config = dict(
    d_mlp=1024,
    rope_base=2470.0,
    attn_scale=0.177,
    init_std_up=0.0258,
    lr=0.00202,
    beta2=0.98,
    warmup_steps=243,
    final_lr_fraction=0.03,
    steps=7944,
)
Each number is 500 + 25 x the weight over its row's rms, rounded and kept within 0 to 999. Layers, rows and columns count from 0. Numbers have three digits each. The size before them is the row's rms in percent of the matrix's.

# layer 12 MLP down (transposed), 1024x128, rms 0.0523, rows 663-673, columns 0-127
008:484484497523521476486507490482500476515523485500478492502515483481475464466516464478523510502469509530495543526502490502531544483488516491484504511491434494513512511472509449494477491544551489512519507484456503491475482499517501433496539459580475504505495476522448505474477473511546487509486522473487471500505499539567502560514504489461538505497509509484500524536488512480518483498501
145:487472503527473505549496529493462479508497496539515481513484459527473474497519470526487535493493495482491524493510537480509502513484504488528442517474526490486491498492491436509545451494532514519510493488506540538530470542475484519491516511508466472495514486510559509472501515460495505487512517511429443544497488504499528456523491505518493446475480521504492529525478502477514454488525
007:501504465515476481508480470493467521480489509502530510524523492460477500489531492538475508484485494472478513456508537549515522500500487502495475481469474482442485485525484471480463441473517466498483477550452527473557503502501472505475507443461498477539487464463476536535500508503526526489498486522467515512488451504502483498490488533530534488507450500509517451501491483504520486497467
190:496492504501528475530500490504513496495523496503506526498469445557460497539501470517534515524448510534471503533521480526488496539521470476517490491538441484527470524547492510510489533497481526486545518507504503504484520530536463531490529514502483483507518467508512505494503503468494454489463447553477475504497481480483472511532478494506449506504516475506498546518463502465456463513475
163:483510498490495481510489526511535462507477509484475510497481479516477495496477511546521519518489470489513496521472505550506511478516487475468487484469507509463563508487509497523494506484539520508526426524485498529521537561519436500459498525491444480530534480478483507512505490507474487505488498470512495505508477547513472477531509478518486487448493475478511536532491552534516512462454
008:487494529493489524524488496508490493552459523490494516495544545484494456495522526544490503492466546507481529501508485472486509519488545535506506505501483509513513491490472491492504505491536464496498523532500540488544473500537482455514495477511497463464479531506499549439504496502460543527513501485467498484529475452498422503520485532525496449499449475496501533504503522482513479526511
009:490468483486498532533490503514494503448496538496471516531465486501482527470511487502517512490516455493491458534475489462519491447492476492492531524516425513466475510510485493470500490483523495516498502476494477494507513511496514495523533488547540457502508367503488478534534470513526486496507507515529504519489478527518510481477491515491465523497487481512484528515515478488490508496529
173:456500506518477494519501500454526444491525512532494496494456502480472531541516494485497514495501511513486465521504506442507512506509502530496531474532515530481548521488456481457469478485542483499520515499513487479489536529534462499506450517494507526504447491508523471485445464536504495522513493499514480510516506496455462521535466514456519512525551524469525496508482497528544476509530
008:497479481493495471524509492525490485505512506493468496485494493467457506455536499521490498469495491485474556503524495509559519492481509523482505516482405489471495519488482470496441461498530514488492489484468504486546482523503496470478501465536513515527500434507456529503488487501543484517496514500513484512504461536495506524550480549495519461493499538491510490516484505470558472503494
007:506479515519466495510487512483450516524433460477499482534549507503507480516484495536506494521519510512513479501518553510513541485520523487506468469489450489505473465510549500487543522535552491485478513540479537462530478505490514479474472490524444490512481480468508521530494479492492493526491500470442509513507513481527477481496520536504554515498465511525509526490509509545454505513505
006:509497490496499520517485474547527481493523535476456519521473502472496533492519528513520501488549507526494552512535505448573492523505517493544505544481455499475518493490495494514502490483500520508505512491506508511554509519523519497503504512569531501505501443512451524451486504499496491519498479492503524487513461508460502532523481530495514480477535530487497532508504496458564504536532
# layer 12 MLP up, 1024x128, rms 0.059, rows 664-674, columns 0-127
139:520511480470534514484462521512482484551515502471505515489530522458497517471430529542518492541477536479488516478503495488517489512534525524491507457522497473513486543459508555491479522491485512482513470456523502477483466484483510511467510522517503536530492510489454526540509488486462499533494459507517551494501488468524505542480531488462496494532521498521500455466513513509478505543472
008:510521527507498483527503497474491462507464527466469480486483496548498486532505562444472477480516487558502519533480474453512502474486499477504515490508519489533533498474492525486525529499537502509497488439524466536458484503519503529528471538500480511466518470509524479465512494509498523499492465492497505518469500469520470522505518490494470527498574490474519527492517526510477487434516
180:517477505484528472507484532510509518529507549455494499476486447514505452505487534511504491539517472466493481474490479474493457517495504539486511517517498489556523491517539527492498492507538505503528506521472502508545468485514526470473446504521496490459511492484473549509503481529512572497516457506469503490499463536535512484471482496435515552519515503504493476503510490475458507518521
162:518536482483500530477530486468484467435479468494520496491514494513498521493479527502445495477529534467488531515463508449521477499524492573470480471528495483528496489458473523517504488549450504484521500487497493479465517503520528507471503511528514513475490505507493513509463492480445502500513493497497536505508533512521531580501495490481511505551485499541523493470467488473479482523513
013:527502487470511469486508528488520499491523494551485477505479469507495536500489515510488507503521498471500462485488497479457464486481488474527496511490474488501514495516526518513506421503492516527507453509451473503461489510484450529474484521521434515499552458477494490535461501519477470481502482543535462488524499487492562527495523447509480550512498493494478497479471523470473510483472
011:527520509492468489500517484491492511520497501476487458511534497461505505519498490482518498499478483502505511497499539514512483527515480493509481502510559511465491500506545507495512517500483445483503508496461514521524468491494517465501504525512472532508487604452537531444487473528479506511488496496440477457516487502432476500518490512538521473476519525505518498508462524517455480522452
175:519519459508478487507496528538512548524499496475497510509543507493514494490514487473471478468497545514497506511506480561472511529440484471490472517495473514529497494521502483496495480546507479490484483574489482473482456526472527526514517497527523506479536489499494500525509531499484503452494523467508483474524486496535543467501513459526510583493454511535465515505498508508455478485483
009:502496520479512502509480513477519507460468480488533481522493511543512501550461535491464491522496495538522512543439529509436483481532506484511484515525550512526493506519490507490518509483510437485503492492524454504493473493526459512525529507472476528482510484521541480520528501490479520483496487497490493465464533491452450514487503513527516567496528508501508512495491508518443454488521
009:509512480468540509520556533499507504508512549484496505498492495502519483509509534507504494505523509477532486448525482513527514490506485495500545509492484502540568523482504508531533475483473537555538509508509513522478513526511478516509506506504511508501561505504512479470514535494517528509498447508564507545524495494495540505510504466501450564504562503478527507478525533495503544483482
008:497482496475527466479519514471494507478509503516508445500522501519510500527482514525458514535482482461519480552453526536448506487512499499480458496511512498501486502546504489492491456471534443476510483493485482464480457500478497474482517502470439501495488494494567477528535466459503530477499526525498484446470538505458491510512528502510523522513479501514504473487465521524462474483501
180:501545492506497469544486501574482495523511515506535545528512521514476501514495526503478444533500507457480471497452500559520529479446474527544497504488478504490518509510489484500511502511500534484499434474484492531480470493464463520481516494508506488474531507520472550511533448494468501495506491514501516500539527465556491491527484488513494528525507495514463495496517461516480505471496